Part of a small language model's weights: 4 heads of 32, biases.
Each number is 128 + 24 x the weight over the matrix's rms, rounded and kept within 0 to 255. Layers, rows and columns count from 0.

# layer 6 MLP gate, 448x128, rms 0.0671, rows 23-40, columns 0-127
[[144 117 123 108 131 126 110 126 145 144 115 118 137 128 122 124 124 144 130 155 120 119 123 123 118 123 133 149 133 128 122 133 104 129 134 112 133 119 128 156 126 138 133 124 147 120 135 134 143 117 119 124 113 139 126 128 119 117 148 124 143 125 103 130 133 134 105 128 131 136 141 124 133 138 129 134 139 121 121 129 118 147 136 119 131 114 135 134 149 148 131 119 109 120 130 122 109 110 132 127 134 120 136 120 121 135 135 129 135 109 130 113 134 129 135 129 112 125 131 114 143 129 137 127 134 126 116 132]
 [140 135 118 112 114 136 156 130 133 134 119 126 139 128 127 130 131 106 114 123 116 124 109 130 121 132 132 134 117 142 125 133 109 121 122 131 141 126 136 132 111 132 123 117 134 142 109 134 142 123 114 122 143 128 130 115 130 147 137 130 122 136 115 148 129 125 114 128 137 131 163 127 107 142 110 129 134 132 139 120 130 102 133 140 117 126 120 126 117 130 134 129 118 131 111 124 128 107 121 136 125 119 124 138 140 123 131 138 129 146 121 131 129 129 131 119 126 119 121 140 126 136 144 117 130 122 128 132]
 [107  93 146 111 122 158  92  69 134  99 157 116 132  97 169 131 135 146  64 153 125  84 104 157 160 113 119 164 127 123 109  89 159 146  98  92 106 147 150 106 147 129 162 119 105 167 133 125 177 148 155 130 140 118 133 101 109 136 162 140 147 109 126 137 165 155 131 132 109 108  95 114 151 118 142 111 140 108 137 116 157 141 117  99 108 132 151 165 140 112 148 147 141 150 147 137 126 122 126 147 105 134 109 130 138 120 120  94 117 164  84 100 121 152 147 106 163 145 120 111 174 108 126 168 155 122 116 116]
 [121 111 168  85 177  97 157 128 106 121 104 117  49 140 100 128 112 117 150 126 145 137 171 143 118 102 168 104 143 124 157 105 120 149 130 133 147 159 158 107 123  66  86 172 144 140 146 167 141 145 157  94 112 101 131 147 104 111 123 114 155 150 177 164 135 115 133 139 100 129 107 132 145 103 123 162 186 150  73 128 127  85  96 143  90 117 137 140  75  98 168  92 180 117 103 154 141 197 107 182 110 100 123 102 139 129 132  97 108 113 154 146 157 115 151 157 134 118 117 109 122  92 165  77 113  95 101 107]
 [146 152 161 134 178  97 108 142 131 132 152 114 125 123 132 178 136  90 134 114 114 147 142 120 125 130 133 133 112  83  75 102 155 137 153 115 163  84 136 142 115 152 141 107 142 140 107 130  88 103 124 129 119 143 122 115 135 144 132  95 124 146 133  93 125 167 156 166 142 153 128  67 162 140 152  95 107 123 102 150 129 104 130 146 132 116 123 121 159  87 126 123 106 148  86  92 149 129 126 141 128 105 142 129  70  82 167 116 113  97 156 182 118 154 175 124 152 160 103 112 135 120  94 131 149 101 117  98]
 [136 120 116 177 100 113 123 132  80 155 161  88 120 111 114 147 143 108 142  74 160 182 141 133  72 102 117 181 121 116 167 171 118 130 120 175 102 126 147 115 105 128  93  86 170 148 136 129  85 120  94 146 126 147 116 101 132 153 135 102 132 102 113 171 134 114 179  73 175 107 119 104 115 177 169 134 120 105 108 129 138 177 127  85 156 119  88 163 168  93  91 147 120 176 114 113  98 115 159 139 115 123 143 154 101 156 114 102 137 120 162 141 151 143 116 114 107 124 164 116 124 108 109 132 148 131 149 136]
 [123 157  39 125 156 179  97  78 167 117 116 116 153 125 129 140 108 125 104 135 132 109 123 102  65 143 154 124 111 183 112 148 164 140 112 136 134 104  95 154 156 119 124 138 137 128  71  98 136 140  98 152 146 120  91 156 120 128 184 125 114 111 103 143 171 133 150 165 127 136 108 162 129 165  97 169 115 156 149 143 148 124 144  90 135 145  91 154 133 163 171  67 118 151 126 151 127  98 131  79 103 101 154 145 112 124 118 122 123 123 152 145 114 114 137 122 106  95 156 113 141  68 141 155 132 134 137 112]
 [146 134 198 104 134 139  92  87 138 183  66 133 164 125 135 120  78 153  88 112 133 150 113 158 137 100 143 103 123 145 148 122 111 134 133  99 104 142 134 153 130 142 135 134 125 139 112 145 111 129 102 125 161 122  94 204 127  96 150 130 158  81 109 146  96 112 115 107  86 117 136 109 149 143 185 106 117 107 104 123 127 104 140 166 127 145 144 118 101  95 169 104 126 102 146 122 147  98  86 161 135 116 132 139 139 171 136 109 102 143 109 130 112 126 125 137 125 154 125 141 124 140 119 113 120 120 173 140]
 [114 125 105 141 113 150 143 131 128 132 122 118 126 117 106 104 147 126 126 155 140 106 131 125 141 116 122 154 105 165 104 137 165 110 110 145 146 108 110 131 149 128 126 115  98 116 137 123 146 109 134 111 133 141 107 132 139  89  94 118 103 123 117 122 114 138 133 115 166 101 141 143 103 138 131 137  93 130 147 104 122 139 106 136 138 120 112 134 130 117 114 112 120 113 115  87 121 104 136 125 129 133 141 125 137 138 151 129 131 137 157 117 147 126 137 127 118 112 145 142 126 145 128 112 138 118 133 133]
 [138 115 140 177 166 154 157 136 122 143 151 119  65 174 131  98 137 129 148  99 101 109 151  89 115 140 124 124 113 123 153 107 128 137 132  89 140 102 129 118  97 149 118  98 138 102  87 150 155 102 125 130 116 116 116 120 126 152 156  77 118 167 170 105 123 146  94 122  95 145 117 122 110 127 106 115 126 117 104 138 121 160  79 150 135 168 132 136 108 203 165  85 147 122  77  88 102 126 122 163 111 145 103 105 115 153 152 128 161 147 144 124 166 146 110 131 129  92 118 124 135 126 122 142 134  84 144 114]
 [129 137 126 114 114 156 141 127 125  89 123 145 173 105 104 156 151 125 130 122 151  82 151 129 101  83 140 137 144 149 124 137 126 116 175 142 119 141 113 124 112  51 119 144  80 136 154 107 182  98 113 109 168 116 156 112 139 164 147 122  59 140 170 160 100 138 150 144 157 104 145 102 142 135 172 146 167 134 124 180 127 134 116  98 162 170 144 166  90 124 180 118 144 112  96 136 137  75 131 119 135 116 105 112 152 120 116 130 105 158  76 128  90  97 116 161 175 132 152 192  75 131  98 152 138 130 103 164]
 [111 128 117 141 117  72 107 102 158 131  82 129 109 153  98 134 122  89 148 148 128 140 114 126  86 106 147 123 107 145 158  99 162 133 131  99 140 135 129 115 141  99 137 150 102 139 161 147 162 119  81 133 169 124 127 181 137 131  90 129 158 116 114 108 153 132 122 111 138 130  98 125 104  84 154  96 148 157 131 131 115 110 112  98 149 115 146 127 109 166 114 132 126 113 129  90 173 141 151 165  78 122 175 127 178  99 122 159 123 168 116 132 134 129 155 164 103 158 135 140 154 110 130 184 129 125  74 119]
 [123 158 199 136 126 129 117 110  99  76  85 143 137 117  82 143 140 140 142 118 139 174 120 144 113 135  91 133 131 107 157 177 148 116 110 124 102 156 152  96  77 114 131 128 145 159 108 113  97 100 138 145 145  92 151 130 177 156 104 152 132 149 160 167 132 113 134 163  92  95 107 128 144 121 130 117 123 156 121 134 124 109 122  78 141 124 139 114 163  96 154 165 147 167  73 141 140 147 145 152 127  96  81 121 154 147 125 156 108 101 187 118  88 141 124 100  99 126 110 166 122 142 108 126 140 113 139 123]
 [145 118 113 142  89  84 125 138 156  99 148  90 110  96 143 132 109 103 111 158 146 112 164 135 122 157 110 130 144 111 156 167 117 103 143 154 100 123  55 156 130  37 152 112  96 158 122 112  86 129 123  97 106 113 132 160 103 168 131 109  84 135 105 106 163 162 129 146 122 160 129 130 119 147 133 163 153 136 136 139 106 133 159 121 111 103 137 152 150  90 138 134 104 159 129 163 101 115  74 185 104 104 103 153 121 110 203 126 127 117 128 139 150 104  95 123 165 118 159 157 141 119  96 134 141 110 124 140]
 [127 174 111 147 110  75  92 167 141 140 173 133 149 122 142 138  93 145 184 140  64 126 132 134 164 128 147 107 138 112 116 145  91 116 143 162 110 103  94 188 138  94 164 109 155 123 126 116 138  91 134 110  79 164 158 168 111 132 108 164 118 108 130 106 141 154 127 116 115 147 173 144 130 149 169 140 121 127 117 119  99 116 117 104  72 119 107 158 122 124 120 124 108 172 153 105  85 130 153 134 103 147 178 110 102 137 124 102 111 163 107 164 101 105 127 107 138 113  94 124 158  67 163 105 159 168 162  85]
 [100 108  60 114 121 125  93 151 159  87  89 130 109  78 111 104 131 129 127  72 140 158 138  83 183 128  73 105 110 137 117 188 156 114 125  91 126 138 137 126 106 153 144 106 119 153 127 128 147 105 154 149  98 155 150 101 141 119 106 187 140 159 144 134 102  93 127 146 137 128 131  92 118 158 102 121 119 121  82 115 157 113 155 116 156 107 103 107 157 143 147 135 138 100 154 103 159 143  93 183 152 111 139 136  86 135 174 109 103 114 102 100 151 132 140 148 112 164 125 139 146 116 126 132 161 138 137 103]
 [144 167 116 106 140 109 173 107 133 134  90 137 193 135 142  86 104 172  84 120 125 143 149  99 151 105 147  84 127 107 155 118 147 122 136 147 141 134 139 103 133  73 122  93 100 133 140 158 139 152 116 126 120 158 130  90 214 159  97 146 118 135  94 119 143 146 157 128  91 138  89 134 189 176 142 127 100 120  89 140 132 147 107  94 127 138 146 145 156 148 125 125 125 157  80 125 154 148 108  93 138 107 127 117  79 131 147 103 140 171  95 108 108 139 151  89 127 144 126  78 103 146 109 181 156 136 119 157]
 [145 100 112 117 124 165 171 110 162 124 101 135 133  90  96 139 123 123 132 104 153 138 179  97 132 123 155 145 131 159 119 147 114 112 144 145 125 134 135 148 157 112 130 178 131 112 135 102  94 113 129 110 134  87 125 121 100 144 140 126 141 120 165 160 101  96  85 133  93 132 137 146 140 136 130 146 128 113 142  91  92  77 120  94 113 180 133 151 129 104 146 148 161 135 122 147 168 108 121  91 107 113 104 115 113 144 127  89 127 142 157  93 133 133 119 118 160 142 144 127 157  97 146 131 109 152 156 127]]
# layer 6 MLP up, 448x128, rms 0.0682, rows 23-40, columns 0-127
[[142  87 127 138 136 140 121 136 136 147 124 123 107 128 127 117 121 131 139 134 136 115 137 140 129 120 130 138 125 128 130 138 125 122 120 124 131 127 130 150 137 123 120 133 145 137 128 131 129 152 130 114 122 133 123 123 120 119 131 132 115 126 135 143 139 144 128 138 101 127 130 110 125 127 131 146 120 144 104 118 125 126 131 117 148 144 120 136 120 134 133 133 119 130 130 128 130 122 142 129 125 128 145 127 122 143 101 117 134 138 116 132 138 149 135 108 109 118 141 129 139 135 150 122 140 135 120 129]
 [132 124 136 129 136 137 129 134 131 132 103 127 129 135 131 129 117 135 115 131 125 124 128 122 138 125 118 122 114 130 128 130 130 131 111 120 134 130 135 146 137 129 128 126 133 122 118 125 136 122 124 120 125 136 131 141 130 118 138 113 124 129 133 119 120 139 119 132 131 130 132 118 109 131 134 133 128 130 127 124 126 129 119 130 136 120 133 130 145 123 137 126 140 138 137 115 123 121 134 141 119 126 110 107 124 118 147 114 135 133 135 143 151 129 137 124 131 121 116 166 126 129 142 123 137 125 132 124]
 [ 94 110 132 120 140 108 163 137 111 119 138  93  93 105 136 121 142 129 130 127 129  81 133 116 200 134 119 103  94 140 116 153 128 132 109  82 121  99 130 136 137 131 103 131 152 186 124 136 127  94 141 151 155 127 134  95 146 143 146 142 146  49 122  95 155 140 138 119 125 131 108 137 130 135 120 126 173 152 138 110 127  76 117 113 139 122 152 184 130  93 140 109 119  97 149 185 167 151 149 177 113 125 117  94 162 164 112 106 129 173 134 129 131 156 127 111 156 114 153 134 151 140 104  94 154 106 135 153]
 [106 154  60 154 139 112 103  80 152 107 137 116 161 156 120 193 102 121 123  99 183 117 155  88 183 160 113 100  79 139 120 152 172 124 169 113 117 117 114 114 124 132 153  77 156 110 108 129 140 113 177 134 164 132  82  85 131 172 166 153 110 119  62 122 131 125 146 112 135 145 106 100 134 130 163 134 125  89  94 111 141 121 147 111 141 116 138 104 110  43 105 100 152  84 133 122 197 121 121 140 129 100 149 156 116 138 138 117 140 107 133  76 148 135 156 102 171 102 132 155 107 179 123 209 129 117 186 157]
 [138 116 120 132  95  96 115  85 132 129 144 140 128 134 126  92 106 140 120 164 144  90 130 155 155 127 107 112 129 144 172 155 103 137  70 137 143 138 109 137 144 145 112 112 152 146 126 136 177 156 153 154 116 143 126 131 129 115 112 145 123 100 120  96 145 134 123 115 120  99 117 123 113 152  97 180 159 168 136 133 137 154  87 120 125 109 145 130 128 143 142 136 137 132 141 131 112 163 128 120 130 142  92 118 128 130 100 134 150 150 116 111 135 137  81  97 102 118 149 157 102 146 146 118  95 181  95 122]
 [167 167 157 122 113 148 118 138 150 140 146 111 138 127 153 111 124 127 149 116 100  86 130 144 155 133 150  90 134 123 120 107 101 141 118 100 140 129 121 132  96 102 161 164 124 119 146 128 155 113 157 101 131 159 146 130 142  78 107 107 143  76 119 127 118 131 134 162 130 147 161 137 172 104 121 114 147 154 125 137 132  59 153  98 152 124 149  79 104 141 144 134 109  83  90 170 133 129 138 143 168 167 147 119 176 140 167 151 130 111 144 113 107 126 104 103 121 127 131  89 149 126 109 115  90 101  97 145]
 [130  93 144 162 159 115 132 129 152 105 133 154  85 119 130 125 153 120  83 155  89 147  96 120 125 117 108 100 149 118 125 117 136 139 196 105 118 137 136 114  91 131 136 122 118 161 118 128 159 112 131 151 153 143 137 109 123 129 161 108 121 122  84 134 157 164 130 125 123 121 169 160 181 120 129 154 156 198 141 167 177 119 101 197 118  87 101 149 142 136 150 118 125 113 126 104 123  97 141 148 112 166 166 132  80 118 125 102 179 153 146 133 104 145 117 154 142 128  79 108 104 104 108  67 133  97  97  77]
 [120 123 123 139 127 155 138 156 111 124 148 155 125 144 145 121 134  88 109 109 142 100 131 134 124 154 130 137 177 115 144  90 119  97 158 123 173 126 138 124 138 112 107 124 108 129 152 103 108 109 142 169 137 192 122  98 136 121 113 102  99 139 166 134 180 125 137 111 191 146 129 111 141 124 128 125 142 138 139 135 143  92 123  96 126 123 115 137 142 156 127 138 111 136 102 102  88 117 122 106 158 108 113 136 142  98 116 134 130  93 176 113 144 105 111 113  84 157 138 100  94 123  81 134 121  97 103 111]
 [151 117 149 109 115 142  98 118 129 113 133 130 154 133 120 143 122 130 125 122 125 139 122 133 118 135 166 143 102 100 123 141 137 149 137 121 133 135 132 123 134 132 128 136 127 136 137 135 122 137 128 131 140 146 122 114 127 146 136 136 139 116 139 136 121 102 140 128 113 129 122 128 126 122 113 133 162 144 123 140 116 114 129 145 107 135 146 112 113 129 131 145 127 149 136 134 139 136 149 136 106 111 126 129 103 125 117 132 102 110 130 127 139 139 123 124 135 138 117 106 123 120 122 142 110 135 139 137]
 [184 164 179 139 155 122 120 107  60 110 117 102 102 129 138 130 149 155  96 123  90 143 118 136 117 151 153 148 126 117 111 174 130 100 137 157 143 120 106 171 128 109 127  95 117 134 184 107 146 147  99 116 112 135 120 140 159 135 154 162 127 163 104 120 100 151 125 153 123  85 101  93 162 130 123 128 142 160 135 168  97 128 111 108 168 172 100 129 159 139 141 131 124 100 123 105 101 126  95 114  98 126 144 135 122 101  87  83 132 146  98 149 127 107 125 152 157 107 163 131 141  99 111 162 160  81 156  84]
 [147 122 164 117 133  82 120 158 143 107 111 118 125 143  60 113 162 121 176 129 156 153 155 195 163 161 132 125  88 123 135 127 152  69 122 129 159 162 134 174 115 113  97 106 137 121 161 134  90 129  96 166 145 192  83 121 110  87 137 146 129 115 132 170 177 102 141 127 126 108 130 109 141 128 146 102 134 155  89 113 119 169 104 106 124  87 152 132 118 130 117  82 118 172 100 130 124 131 144 118 167 102 165 108  91 128  90 106 114 123 106  80  96  90 149 120 148 155 172 146 121 162 136 111 149 159 122 129]
 [146 126 161  99 121 122 131 115 158 152 133 118 100 111 108 154 111 177 130 170 120 155 108 194 118 173 130 162  87 138 126 126 138 114 123 151 107 104 119 134 115 130 130 126 117 152 152  89 125 120 111 140 121  95  92 140 166 105 140  84 127 138 174 123 143 133 185 114 159 137 123 127 135 136 122 146 125 149 158 167 106 124 187 133 169 130 115 115 133 115 132 131 133  93 139 136 132 124 187 142 165 108 105  78 125  86 104 113 102 110  75 115 127  77 100 101 148 102 155 127 120 140 110 140 151 134  82  93]
 [101 138  83 141 139 173 120  73 147  78 160 171 106 114 108 123 129  97 105 137 146 127 110 166 133  90 130 112 126 118 121 152 103 147 149 148 147 146 193  86 129 136 144 188 107 123 190 135 125 104  99 104 116 148 131 104 161  90 130 150 108 137 168 128 160 154  98 140  94 127 140 151 178 140 106 152 103 124 150 114 123 134 213 100 149 113 137 118  89 113 111 114 119 107 100 141 105 116 111  89 159 158 132 125 134 125 119 131 133 173  92 144 108 133 131 101  96 108 145 104 142 184  95 136 120 117  96  96]
 [ 97 147  76 125 110 140  87 138 138 142 174 113 117 118 105 199  97 108  99  82 131 118 142 143 135 168 107  97 150  91 158 110  95 160  91 128  97 196 147  90 137 103 110 143 133 128 115 153 130 129 143  62  71  84 140 154 103 133 109 121 105 106 147 159 146 149 109 116 193 119 126 101 110 151 125 145 171 162 143 186 107 133 158 136 100 179 129 126 134 123 143 186 132 111 135 143 126 186 105 156  94 121 136  79 117 107 196  82 101 165 103 158  99 156 149  86  77 114 134 132 177 120 109 167 114 111 145 123]
 [158 118 132 138 157 116 116 120 133  77 167 147  67 133 179 106  98 139 128  83 138 127 179 133 130 127 153 118 142 134 163 104 140 141 135  92 110 137 128  76 111 133 100  83  95 156 154 177  80 124 183 110 175  96 117 150 125 150 145 128 133  83 150 180 122 145 155 137 120 127  81 152  64 103 139 142 114 101 152 154 148 130 143 126 172 122 132 103 109 132 124 130  92 138 156 178 189 130 124 138 133 108 175 135 156 108 160 157 106 125 115  91 112 113 130 122 115 104 133 141 149 169 109  82 153 109  91 133]
 [161 135 109 199 130 114  60  83 134 113  72 137 131 140 152 171 138 125 115 138  94  94 147  87  81 169 134  78 119 183  61 111 144 109 155 175 103 119 154 178 123 122  93 105 147 134 106 109 153  96 132 151 126 164 108 131 149  92 127 136 146 137  97 165 147 119 105 118 146 123 128  93 128 114 162 130 103  88 146 168 131 109 114 124 132 113 148 115  98 118 110 106 170 143  95 135 157 118 152 171  92 114 146 122 130 185 118 158 161 106 136 170  86 149 140 123 131 148  98  58 111 148 113 145 147 121 110 137]
 [129  69 120 139 119 155 179 117 148 154 114  93 127 142 107 142 172  80 152 185 130 127 172 117  98 152 111 136 173 181 141  64 142 119 112 109 154 175 143 127 110  72 148 106 147 142 124 111 105 109 147  97 159  86 150 139  59 117 156  93 119 109 130 141  96 142 141  92 181  93  94 117 157 134 111  93 169 141 123 144 159 139 132 126 114 125 158 169 110 113 159 147 139  89 130 159 106 118 156 129 106 128 117 136 121  97 103 163 134 130 116 127 150  83 163 109 143 176 123 153  85  89 107  92  87 127 153 110]
 [103 128  85  79 134 113 142 125 161 115  65 174 140 139 158 111 112 112 151 143 142 101 123 132 129 100 113 145 133 125  92 116 167 141 120 155 121 140 145 124 148 151 120 130 135 115 111 151 128 186 110 150 101 105 103 153 122 161 122 140 132 123 134 147 133 118  94 121 127 152  95 130  87 156 124 113 128 128 101  77 140 114 102 120 152 178 132  95 147 111 114 156 111 132 155  94 117 141 163 149 115 106  93  93 150 128 133 111 129  90 122 120 141 131 129 127 160 180 143  98 144 141 100 161  99 129 114 132]]
# layer 6 MLP down (transposed), 448x128, rms 0.0631, rows 23-40, columns 0-127
[[141 134 127 113 135 132 126 134 125 137 123 121 126 139 136 140 133 127 130 122 113 127 129 123 132 128 136 155 120 123 121 125 126 117 138 125 122 129 138 123 149 116 148 128 134 137 134 119 123 120 125 126 134 140 126 121 149 134 115 105 109 126 114 128 134 115 123 125 131 129 117 132 120 131 125 123 135 123 136 130 122 128 110 123 119 121 131 143 122 141 112 123 121 124 138 121 121 109 118 129 120 133 149 129 136 116 127 125 138 120 135 123 132 133 131 132 136 131 140 135 124 134 122 135 117 132 126 124]
 [134 127 130 122 120 130 116 131 141 127 118 122 132 132 126 126 131 117 124 124 134 136 115 134 135 133 118 130 117 129 117 127 135 126 119 130 133 124 115 118 125 133 125 135 127 134 133 125 118 130 130 140 137 125 134 123 132 136 128 126 117 131 120 134 126 126 121 121 127 139 125 129 133 125 133 125 123 127 128 125 136 149 136 129 136 132 126 121 133 133 124 112 126 128 128 120 141 126 127 124 134 128 130 124 139 135 132 133 133 122 118 124 126 129 121 136 124 130 135 122 123 136 138 134 128 124 136 120]
 [160 148 183 173 147  96  89 134  81 157 121 133 110 155 136 123 103 122 147  64 128 126 159 158 130 148 117 154 122 106 121 156 130 114  86 129 144 123 126 122  60 112 146 152 114 101 116 121  99 122 158 112 143 161  89 135 177 129 130 161 115 130 161 131 115 141  87 107 160  90 137 125 112 175 120 127 146 111 147 105 125 138 109 134 109  83 109 162 126 151  93 116 125 131 127 126 139 138 124 156 168  95 157 128 101  90 112 117 135 128 147 137 164 117  98 144 153  96 132 142 109 105 166 101 107 151 130 124]
 [ 80 123 132 102 131 126 179 142 129 155 102 157  88  91 134 121 207 132 146 142 168 137 139 189 119 142 128 133 129 100 116 138  91 110 139  98 161 125 138  79 106 148 196  96 136 160 152 124 100  73  76 140 145 110 134 153 121  79 114 131 161  88  89 177 111  88 102 134 156 135 177 138 125 159 141 139 161 114  82 158 140 116 126 118 146 152  96 110 138 128 128 138 130 113 115 113 122 118  99 111 128 135  43 164 139 159 189  90 119 111 135 156  86 143 150 102  97 116 159 127 150 108 125  80  84 126 160 174]
 [125 100  92  99 114  90 120 143 136 142  83 157 133 143  96 155 155 125 107 151  96 138 116 134 133 153 112 133 164 119 168 106 154 159 164 134 108 160 169 146  79 106 123 118  81 109 105 109 121 108 151 144 122 147 143 126 120 116  96 108 131 118 143 102 159 114 126 140 158 138 155 119 120 161 136 114 125 103 183 171 150 121 152 150 171 142 108  96 159 134 112 113 134 144 138 140 118 105 112 141 125 138 171 106 126  94  84 113 103 158 161 166 120 171 138 113 174  74 128  97 114 131 115 118 155  62  95 124]
 [ 73 117 117 165 120 152 161 145 153 148  91  99 163 144 117 135 134 164 155 118 121 118  74  95  85 124 139 144 143 118 139 129 162 128 160 129 129 123 125 121 105 141 173 132 192  90 129 151 111  94 127 162 140 183 116  83 124  91 179 128 125  83  86 130 115 142 119  93 129 108 135 119 121  97 129 153 136 141 163 121  64 154 114 180 121 186 162 149 128 133 120 133 156 118 123 146  92 100 137 112 136 172 149 112 123 140 107  93  73 142 126 128 144 138 122 110 165 152 144  64  81 160 120 146 108 122 133  84]
 [137 120 110 129 142 155 153 125 101 122 121 130 102 120 184 119 155 164 122 145 158 120  68 131 133  95  97 154 114 189 137  90 123 142  78 159 120 148  89 111 144 141 139 122 109 121 130 159 118 149 131 165 140 158  98  85 153 137 120 174  91  84 162 155 129 104 129 105 127 114 141 161 148 160 118 143 115  99  56 101 102 122 148 129 161 145  80 108  99 110 143  70 181 126 109 159 139 159 101 112 136 134 125 148 157 143 111 125 126 180 126 124 149 111 107 118 129 118 169 147 127 119  91 150 105 145 113  71]
 [147 153 142  74 110 111 115 117 161 128 142  80 134 119 141 114 101 134 104 155 146 158 112 103 108 104 119 169 157 156  91 125  98 144 140 112 175 153  49 146 139 165 118 157 138 100 123 112 112 111 116 129 148 122 112 119 124  82 163 153 116 148 146 128 152 139 137 152 144  99 119 122 151 140 110 132  80 118 105 107 112  88 128 114 108 156 172 139 131 132  89 125 171 131 147 137 134 110 149 122 158 134 105 131  90 148 136 126  85 157 116 145 110 103 127 163  76 144 126 130 135 121 213 138 142 134 164  87]
 [123 114  94 119 111 131 135  92 125 136 122 138 149 146 149 143 134 148 110 103 136 120 116 113 119 119 110 131 150 119 129 139 139 114 125 133 124 120 152 138 140 144 115 101 117 113 138 117 144 131 124 117 133 121 125 118 144 115 132 132 136 147  94 140 148 146 152 109 153 132 134 123 135 127 109 126 134 127 150 127 133 136 143 134 104 116 113 149 120 125 119  97 142 105 121 133 141 111 128 138 130 120  95 116 153 136 118 129 127 115 121 129 122 152 108 134 144 133 133 122 110 140 129 152 137 116 150 155]
 [161 114 148 100  87 154 159 151 126 112 115 135 162 126 138 162  89 171 117 131  79 116 164 156 124 100 130 126 108 123 161 131 148 152 138 128 117 162 132 134 126 159 144 149 162 102 145 130  72 124 128 121 139 106 131 136 105 107 117 136 112 139  75 100 130  95 173 101 119 121 113 157 142 123 116 122 111 124  50  99 139 172 144 101 129 105 142 126 126 151 167 154  72 111 108 128 103 182 127 141 118 101 157 142 115 140 188  74 154 116 155 129 136 164 175 108 130 136 126  99 106 150  94 144  92 142 109 105]
 [104  95  94 142 163 135 126 128 138 110  97  92  81 117 130  85 115 133 137 137 148 150 138 127 172 122 104 118 111 129 160 133 141 115 138 132 104 132 142 171  79 139 165 142 135  84 128 150  79 104 121  44  89  95 151 120 183 136 145 120 159 102 146 101 150 196 159 139 115 107 202 111 115  77  96 135 119 128 133 139 137 121 158 115 218 145 122 119 161 104 147 143 143 146 158 123 146 137 151 152 124 112 116 151 120 150 104 100  97 106 124 124 114 130 135 133 128  56  98 164 149 130 149 127 141 126  89 135]
 [127 125 130 122 118 151  83 141 126 135 125 147 129 111 139 103 111 154  97 124 157 106 138 128 111 163 145 120  97 161 159 119  82 148 103 134 126 136 131 115  96 162 122 149 133  72  89 192 149 138 150  79 150 143 105 111 100 181 154  94 116 102 156 117 125 189 111 120 130 149 140 117 169 154 146 103 100  83 142 133 148 100 141 119 123 155 149 109 105 146  91 141 112 109 111 120  91 162 124 127 126  80 157 159 147  95 141 119 105 142 125 150 151 138 110 132 106 156  82 149 132 115 122 154 128 135 136 153]
 [113 137 156 117 165  91 102 133  97 131 105 107 107 172  91 130 157 131 147 166 165 133 139 100 141 175 126 134 140  97 153 119 139 100 122 139 132  95  95 136 125 131 130  86 158 129 121 126  96 130 164 112 104 125 121 141 136 149  97  89 160 118 153 165 151 131 134 131 143 131 149 128 123  81 111  96 135 163 127 170  84 134 105 113 107 138 158 146  74 103 114 101 129 160 114 110 127 174 114 101 154 144 115 138 134  91 122 153 117 120 188 133  79 104 111 135 148 190 147 141 150  92 124 127 111 115 150 125]
 [141 101  96  96 114 127 132 145 161 136  73  83 107 144 134 113 117 134 116 157  96  73 135 140 110 149 164 121 123  92 107 110 150 150 131  65 129 130 102 141 117 125 133 103 161 120 131 133 176 144 130 148 129 161 187  96 128 137 170 147 123 179  91 141 102 128  56 144 186 162 149 125 154 182  87  86 137  88 125 110 129 136  78 129 106 103 162 110 127 112 113 112 164 181 180 125 150 123 108 153 133 122 138  89 109 184 145 160  79 119 123 178 115 117 148 153 172 102  98 121 130 127 112  96 126 150 122 100]
 [136 138 156 134 163 141 163 118 145  75 117 126 124 142 111  86 154 188  83 109 109 166  85 124 116 113 133  96 116 113 148 128 155 108 110  99 143 127 132  97 139 145 106  91  99 130 100 114 189 147  73 106 150 152 125 161 139 106 134 132 100 147  92 128  98 119 131 144 127  97  78 150 153 172 181  77  97 108  96 149 139 124 104  92 102 170 124  79 137 149 120 157 142 125 150 158 121 104  96 176 176 128 100 112 144 146 141 148 152 175 139 142 147 146 112 153  84 124 139 140 108 104 131 147 161 168 150 140]
 [151 149  76 179 134  76 169 139  94 151 121 162  65 157 121 104 116 131 186 138 124 150 157  83 106  92 139 133 121  93 139  92 178 138 127 135 117 119 153 137  92 137 125 110  94 130 167 145 114 137 130 145  89 114 135 158 148 121 139  84 131  89 107 102 113 114 123 154 110 130 124 154 106  87 100 134 129 160 132 145 153  90 112 132 180 174  85 122 139 141 125 134 108 110 115 132 127  50 165 109 141 155 143 136 202 139 165 152 160  77 151 131 153 123  89 139 129  84 126 148 133 125 135 146 140 104 174 109]
 [133 157  99 127 112  98 126 128 124 116 122 145 142  94 106 156 102 101 142  91 139 112  74 123 105 134 167 152 136 179 110 125 185  98 161  99 141  92 106 180 175 159 163 147  80 139 104 160  96 209  99 135 159 199 116  97 153 155 147 108 142 153 112 100  95 117 172 122 127 153 140 153 123 173 117 120 134 113 150 118 135 149 119 112 125  89 116 125  83  85 137 135  97 163 129 120 103 137 121  88 113 155 160 118 116 120 163  92  68  74 120  97 141 105  98 132 184 147 131 140 117 147 136 131 160 126 107 152]
 [155 108 163 165 149 118 104 121 125 122 167  99 124 186 138 136 118  92 142 146 138 143  74 125 153 115 163 114 120 107 119 140  88 141 128 143 108 123  85 144 116 153 132 101  84 134 140 142 171 142  92 142  83 115 120 169 149 133 115 136 134 154  75 148 127 141 163 109 116 111 135 159 128 108 169 115 116 114 105 108 152 117 119 124 117  90 110 123 116 163 125 139 117 120 142 128 122 110  95 149 138  91 126 131 124 118 157 160 105 117 147  97 118 126 134 152 137 142 120 141 157 149 143 102 116 148 126 105]]